config.yaml
norm: "rmsnorm"
norm_eps: 1e-05
parallel_block: false
beta2: 0.99
warmup_steps: 120
decay_fraction: 1.0
Each number is 200 + 20 x the weight over its row's rms, rounded and kept within 0 to 999. Layers, rows and columns count from 0. The size before them is the row's rms in percent of the matrix's.

# layer 3 MLP up, 768x192, rms 0.16, rows 605-621, columns 128-191
100,189,207,194,224,184,187,198,242,227,185,152,208,230,219,198,219,243,184,223,174,189,225,185,182,185,216,185,195,203,234,227,198,198,217,218,171,209,208,197,226,198,209,200,143,179,217,192,208,257,174,221,170,231,223,207,176,204,194,217,184,195,220,218,185
093,218,221,193,161,201,199,209,161,189,185,180,189,170,179,216,203,227,208,188,188,256,209,174,191,212,204,192,200,230,196,227,183,186,172,216,203,175,209,221,203,219,202,212,160,211,196,212,195,223,182,181,224,213,216,171,163,197,227,222,203,238,224,162,204
096,158,224,234,178,183,207,193,242,214,192,190,202,218,209,184,188,213,180,223,201,191,221,196,234,207,182,208,197,203,183,185,214,217,165,222,217,215,223,216,191,231,219,191,194,242,198,206,172,201,183,197,227,193,204,177,187,211,202,211,227,195,204,190,179
103,173,202,229,219,188,190,205,216,162,242,200,191,199,214,218,219,241,177,191,229,180,219,229,186,245,210,212,191,221,208,166,184,197,218,170,175,197,208,208,220,236,212,204,175,208,181,237,232,187,193,194,180,200,202,207,173,200,185,216,202,186,204,184,192
098,192,200,191,191,205,180,192,219,227,204,235,186,212,161,195,241,197,192,192,221,163,241,216,218,213,186,197,232,172,202,198,209,259,239,164,185,187,182,185,173,190,205,221,192,190,220,228,200,213,186,196,220,191,189,215,241,208,184,229,214,217,229,204,193
103,200,168,230,207,190,203,194,191,214,210,186,182,188,243,216,188,228,225,175,188,177,177,191,221,236,187,206,202,166,175,172,157,221,227,205,230,210,178,162,202,189,235,188,209,178,193,192,203,182,196,207,190,180,170,213,241,208,187,189,234,215,196,173,167
109,173,201,207,255,218,194,164,217,192,201,208,212,196,220,213,153,153,224,196,221,217,234,191,212,211,215,207,204,210,214,202,196,195,208,201,200,201,216,206,233,241,212,204,222,220,215,216,223,229,211,205,227,228,211,208,197,232,212,174,189,206,201,205,216
100,215,188,176,188,216,209,163,211,199,210,211,219,219,181,205,203,206,210,178,222,268,233,208,201,232,236,187,202,171,219,215,209,199,249,164,225,221,210,184,204,231,177,181,179,220,188,196,195,223,205,194,188,201,221,197,205,215,186,173,194,175,218,207,187
095,191,185,203,194,228,233,169,209,205,206,209,163,231,235,182,169,212,208,199,172,175,207,233,210,186,223,192,222,204,170,189,218,169,230,193,173,201,191,182,200,201,211,205,198,187,211,198,214,193,228,204,173,218,229,212,192,174,177,222,226,223,181,214,210
102,193,180,184,238,201,195,183,222,212,230,216,225,180,186,168,247,236,202,212,216,208,199,183,210,225,233,187,189,232,179,182,208,181,210,199,196,165,178,215,197,193,186,203,217,208,178,210,207,185,195,186,189,190,208,187,210,196,157,197,144,207,227,196,201
104,161,186,186,190,211,218,180,200,203,222,211,202,188,192,203,201,233,219,194,211,238,144,212,200,215,208,214,205,186,235,210,227,245,198,190,195,233,183,203,218,184,194,205,196,179,225,200,185,235,182,181,204,221,211,194,180,210,218,168,180,207,229,165,193
096,215,190,171,221,214,209,193,212,190,203,184,207,187,197,204,190,200,236,186,186,199,189,198,208,218,215,196,203,173,166,216,185,197,191,220,203,195,180,170,210,216,234,187,185,182,198,211,221,187,183,213,180,226,207,200,222,184,187,178,211,192,205,238,194
098,167,229,221,189,207,192,159,175,201,179,158,209,226,215,201,147,175,187,183,182,196,203,203,204,195,202,197,187,206,182,199,210,166,229,192,182,221,182,210,231,189,201,173,178,189,176,203,189,197,229,215,208,170,171,182,186,230,232,205,172,197,241,200,222
099,222,252,212,238,199,215,192,185,224,201,224,206,194,169,219,228,190,215,218,189,176,208,199,202,196,209,187,206,203,206,234,204,236,193,176,212,193,196,209,174,200,184,169,205,206,206,221,199,195,194,211,221,192,206,178,189,195,204,160,169,215,189,232,180
093,212,199,186,153,203,207,196,190,235,197,195,207,187,181,210,229,229,202,191,171,208,202,220,222,202,209,217,204,190,152,199,203,162,174,188,178,206,206,191,222,218,187,195,229,184,188,224,204,238,212,193,158,219,205,228,193,176,195,185,227,225,217,198,209
097,216,184,219,209,192,208,152,211,222,186,188,211,219,190,228,195,216,196,198,185,224,190,219,244,194,189,217,159,202,178,163,219,197,202,237,193,193,218,177,199,201,223,194,228,204,181,211,205,148,188,210,217,179,176,185,189,175,183,189,173,154,232,190,180
091,208,197,184,207,235,172,212,195,185,200,207,195,189,194,200,226,184,199,195,210,199,211,167,193,204,188,209,164,178,242,253,207,194,223,209,160,185,191,182,171,178,179,199,215,200,186,212,190,219,233,186,158,197,159,197,226,214,192,183,194,206,212,220,229
# layer 3 MLP down (transposed), 768x192, rms 0.141, rows 605-621, columns 128-191
091,212,181,193,238,217,218,180,231,195,154,188,176,189,183,228,206,216,207,177,192,191,195,198,198,213,199,185,182,232,183,197,205,153,182,194,195,232,183,203,212,177,184,176,149,201,235,223,179,207,175,232,216,230,213,204,217,207,178,210,201,190,200,187,197
094,220,216,185,218,224,188,198,180,195,194,189,173,197,165,211,209,229,217,207,226,230,180,203,188,213,196,185,219,161,190,198,203,208,215,239,257,164,208,186,186,217,200,180,237,197,219,216,199,189,209,191,200,215,211,197,184,207,183,204,209,225,199,176,208
099,173,207,198,204,209,208,180,228,215,190,232,190,195,209,210,220,211,209,224,195,189,189,185,207,201,169,211,211,195,192,189,198,207,191,192,212,187,167,180,245,236,188,217,176,188,194,220,201,210,195,217,241,224,162,199,209,195,181,203,198,164,205,223,232
095,170,158,208,204,199,221,197,204,240,169,200,174,200,217,227,192,188,215,234,179,173,220,194,215,219,169,179,182,249,192,184,203,165,182,230,173,247,220,206,185,169,215,221,209,215,190,181,195,195,188,200,209,198,191,191,192,230,222,188,223,189,208,215,177
099,199,168,202,183,208,215,215,186,186,228,218,202,211,214,166,230,201,166,204,211,198,224,207,235,218,171,175,195,203,246,201,210,196,204,201,166,188,198,188,200,204,204,166,155,183,182,211,169,205,203,213,223,202,194,222,194,180,204,212,238,245,216,179,226
108,202,187,206,202,155,247,196,200,201,196,213,194,215,211,182,224,192,205,215,164,184,184,184,236,204,200,187,220,194,167,217,225,222,176,207,221,189,219,195,227,197,182,221,229,238,226,180,211,171,196,206,155,213,197,217,210,191,204,235,222,218,229,207,187
109,212,216,189,199,207,188,208,221,222,187,205,214,192,154,182,215,210,219,161,205,185,182,194,192,175,224,221,225,195,164,155,242,217,232,208,193,156,221,161,218,201,192,186,211,184,211,212,168,186,210,183,190,167,214,211,210,175,189,189,217,182,213,229,195
102,211,201,189,209,187,191,217,213,190,232,176,193,172,182,238,204,209,219,219,202,217,211,164,223,191,236,224,185,168,203,202,212,241,214,181,192,215,231,218,191,182,221,208,165,203,223,209,186,196,202,197,219,198,225,193,195,169,211,176,191,182,228,221,201
095,196,220,211,183,178,194,223,224,202,223,188,220,193,229,206,184,206,207,189,174,204,185,205,259,170,206,220,170,236,179,193,223,206,184,190,195,148,221,164,170,193,208,191,175,202,191,182,193,179,216,188,220,179,237,213,210,202,188,191,200,201,181,211,215
102,174,198,226,216,198,164,190,222,230,212,231,204,182,224,226,188,209,189,206,237,231,184,206,171,234,223,183,178,176,194,200,186,183,231,195,210,220,181,203,188,199,216,223,201,202,205,214,188,166,199,228,161,213,189,222,183,211,201,182,160,192,206,208,188
106,194,188,195,230,183,254,217,195,199,185,208,197,201,199,220,182,206,192,213,233,213,238,205,204,221,198,226,192,184,188,151,192,192,196,194,186,219,200,140,230,194,186,165,243,206,231,232,225,200,200,218,234,232,194,196,214,203,206,197,207,243,201,171,160
099,214,172,212,206,178,203,179,170,197,204,236,177,203,195,202,211,209,202,202,206,225,211,158,222,203,187,211,210,159,165,204,180,163,270,230,224,218,214,219,202,212,220,207,174,201,196,192,188,194,188,209,199,171,194,207,201,171,209,196,158,188,221,187,211
099,175,210,172,199,223,194,218,179,196,175,222,222,217,184,212,179,163,197,190,237,205,220,217,175,216,208,174,216,219,207,181,138,163,241,192,177,202,173,200,214,189,210,160,187,194,189,209,182,214,221,193,200,182,182,176,207,221,202,158,178,192,186,187,196
099,193,198,216,177,176,209,195,144,202,195,159,196,202,165,226,193,186,204,260,182,208,224,211,200,234,185,201,219,196,167,202,207,199,189,192,218,189,186,187,167,217,234,203,187,216,176,148,214,186,203,204,178,199,172,195,212,177,199,186,221,202,208,174,213
096,200,240,214,202,224,165,214,169,186,218,229,222,187,192,219,188,214,186,178,224,211,208,154,198,181,191,228,199,208,193,215,181,192,198,193,187,189,202,217,189,190,215,155,214,171,204,223,196,192,169,180,173,203,204,228,152,192,172,211,196,188,199,226,196
093,202,190,183,201,211,245,206,201,215,178,214,187,156,185,202,199,220,246,180,198,188,151,194,192,206,223,224,223,239,197,220,195,216,193,222,198,187,251,227,188,167,192,196,197,207,213,219,195,199,187,190,197,198,164,174,178,189,219,180,192,187,196,235,215
089,214,193,208,209,198,202,167,220,196,218,230,199,207,219,174,194,193,188,193,179,207,226,208,196,202,219,189,182,143,199,226,198,220,187,196,181,208,175,210,174,188,188,216,221,216,200,175,187,226,214,174,199,185,149,232,206,180,182,183,215,205,205,177,180
# layer 3 MLP gate, 768x192, rms 0.166, rows 606-622, columns 128-191
094,187,204,201,172,226,181,212,218,172,187,181,183,184,193,218,177,199,196,193,194,231,228,166,205,217,192,185,202,194,213,219,174,194,197,203,178,196,218,164,215,200,194,189,194,205,193,218,210,233,196,212,213,184,228,193,157,218,231,199,224,218,210,152,230
101,181,225,209,188,213,213,203,184,212,198,172,203,184,202,205,223,194,144,228,194,190,167,177,188,211,200,221,195,199,196,205,182,231,201,189,204,167,172,180,184,196,179,226,186,195,200,183,216,187,196,201,265,191,181,204,193,184,226,208,211,202,210,205,193
101,216,191,206,164,218,218,165,226,228,190,212,201,221,218,172,185,182,212,192,205,199,196,203,248,150,226,187,216,185,205,206,183,184,185,214,229,187,187,184,179,199,211,178,208,205,211,205,217,232,198,201,214,199,197,174,218,233,193,173,225,210,191,187,191
100,182,223,186,212,208,222,181,186,217,179,195,147,212,148,184,186,139,210,208,235,163,199,191,218,220,185,190,217,201,176,156,213,223,194,231,183,207,194,180,174,191,208,227,209,186,187,195,206,224,200,188,194,207,193,218,204,221,206,190,188,231,204,230,217
105,232,215,213,205,222,202,213,189,218,176,194,195,212,206,196,220,147,231,226,206,215,188,218,229,219,228,210,207,215,173,209,211,221,209,194,201,185,199,210,184,214,199,166,204,179,197,204,215,198,192,175,211,185,186,221,184,215,192,239,185,202,199,194,194
109,205,209,194,209,215,220,225,221,195,192,211,257,176,152,186,159,181,198,163,175,220,221,165,206,220,250,193,181,171,195,163,199,204,192,171,212,212,212,210,219,232,213,225,193,190,230,191,196,165,174,220,178,238,179,189,198,221,229,227,205,191,206,222,190
103,214,231,240,239,184,201,222,207,192,207,215,186,191,208,199,167,199,219,226,216,183,212,190,185,211,205,200,216,199,183,213,226,185,192,237,183,215,193,157,195,217,181,191,194,214,193,196,183,178,202,185,193,221,216,191,189,249,185,209,178,214,196,206,230
095,198,210,164,216,218,204,201,190,224,187,222,234,172,188,209,185,197,192,180,194,211,206,186,190,212,182,226,198,212,195,224,160,213,187,175,214,208,181,216,218,210,232,215,183,191,208,207,200,200,183,187,197,192,208,160,167,234,215,195,171,180,193,203,185
103,179,219,174,191,233,198,198,231,209,202,198,202,204,186,225,237,194,203,215,198,211,177,191,207,246,190,196,211,186,189,162,207,239,204,219,204,173,225,194,204,206,205,221,170,193,205,200,199,227,183,179,196,230,201,179,153,173,206,189,193,211,223,205,193
100,203,195,202,201,173,225,193,203,192,179,203,220,213,193,164,209,182,204,172,177,224,153,172,194,210,180,155,220,212,217,210,211,213,209,206,203,176,193,220,207,155,174,217,177,217,187,179,230,210,211,188,173,201,242,199,238,211,204,162,165,180,200,213,192
099,224,191,213,224,190,220,219,198,206,183,210,217,204,218,183,183,197,202,193,212,220,192,207,207,252,195,195,213,220,223,198,246,197,217,243,203,184,197,199,188,193,161,189,208,180,199,201,200,220,206,173,201,206,194,134,203,194,217,163,208,169,207,194,172
106,193,232,210,171,197,204,242,190,195,191,199,219,231,173,210,224,195,196,175,201,235,216,205,210,217,210,214,234,220,186,171,199,230,196,215,191,174,197,224,174,185,220,215,210,201,210,189,227,197,155,210,142,200,204,229,196,233,205,239,184,176,193,227,187
101,158,224,202,195,189,198,179,155,212,179,233,221,179,218,211,204,230,202,193,186,177,190,187,222,176,197,211,192,189,197,198,192,201,199,203,208,202,230,205,173,190,213,218,195,187,201,221,178,220,208,193,210,181,184,195,160,207,198,187,167,199,205,179,201
095,221,216,204,140,216,190,184,205,239,199,172,197,199,217,204,207,179,185,192,180,213,206,186,195,236,191,165,167,187,181,216,206,165,218,217,179,186,188,205,194,201,209,196,199,211,225,179,160,232,201,222,183,175,183,181,234,209,177,193,245,196,236,187,198
097,207,231,174,147,173,200,188,209,175,225,183,208,191,212,195,197,205,182,216,188,197,219,187,171,190,215,194,230,238,217,193,216,209,219,222,207,176,205,221,192,209,161,215,195,148,179,244,184,179,182,184,194,229,213,208,201,232,156,197,173,244,223,229,229
088,218,221,220,196,218,194,173,196,192,210,218,208,209,231,198,211,204,190,216,227,211,191,216,207,189,179,204,207,196,212,217,224,197,210,221,190,172,202,192,163,197,161,194,221,171,197,182,236,216,203,161,223,206,168,206,198,189,159,172,239,214,210,232,203
100,209,206,217,201,179,213,200,196,181,205,190,204,206,224,211,169,200,180,232,182,192,186,188,188,176,171,208,222,220,182,229,216,225,189,190,236,219,213,184,194,169,203,213,180,185,225,211,212,206,184,209,213,193,213,176,162,207,164,202,186,214,181,176,196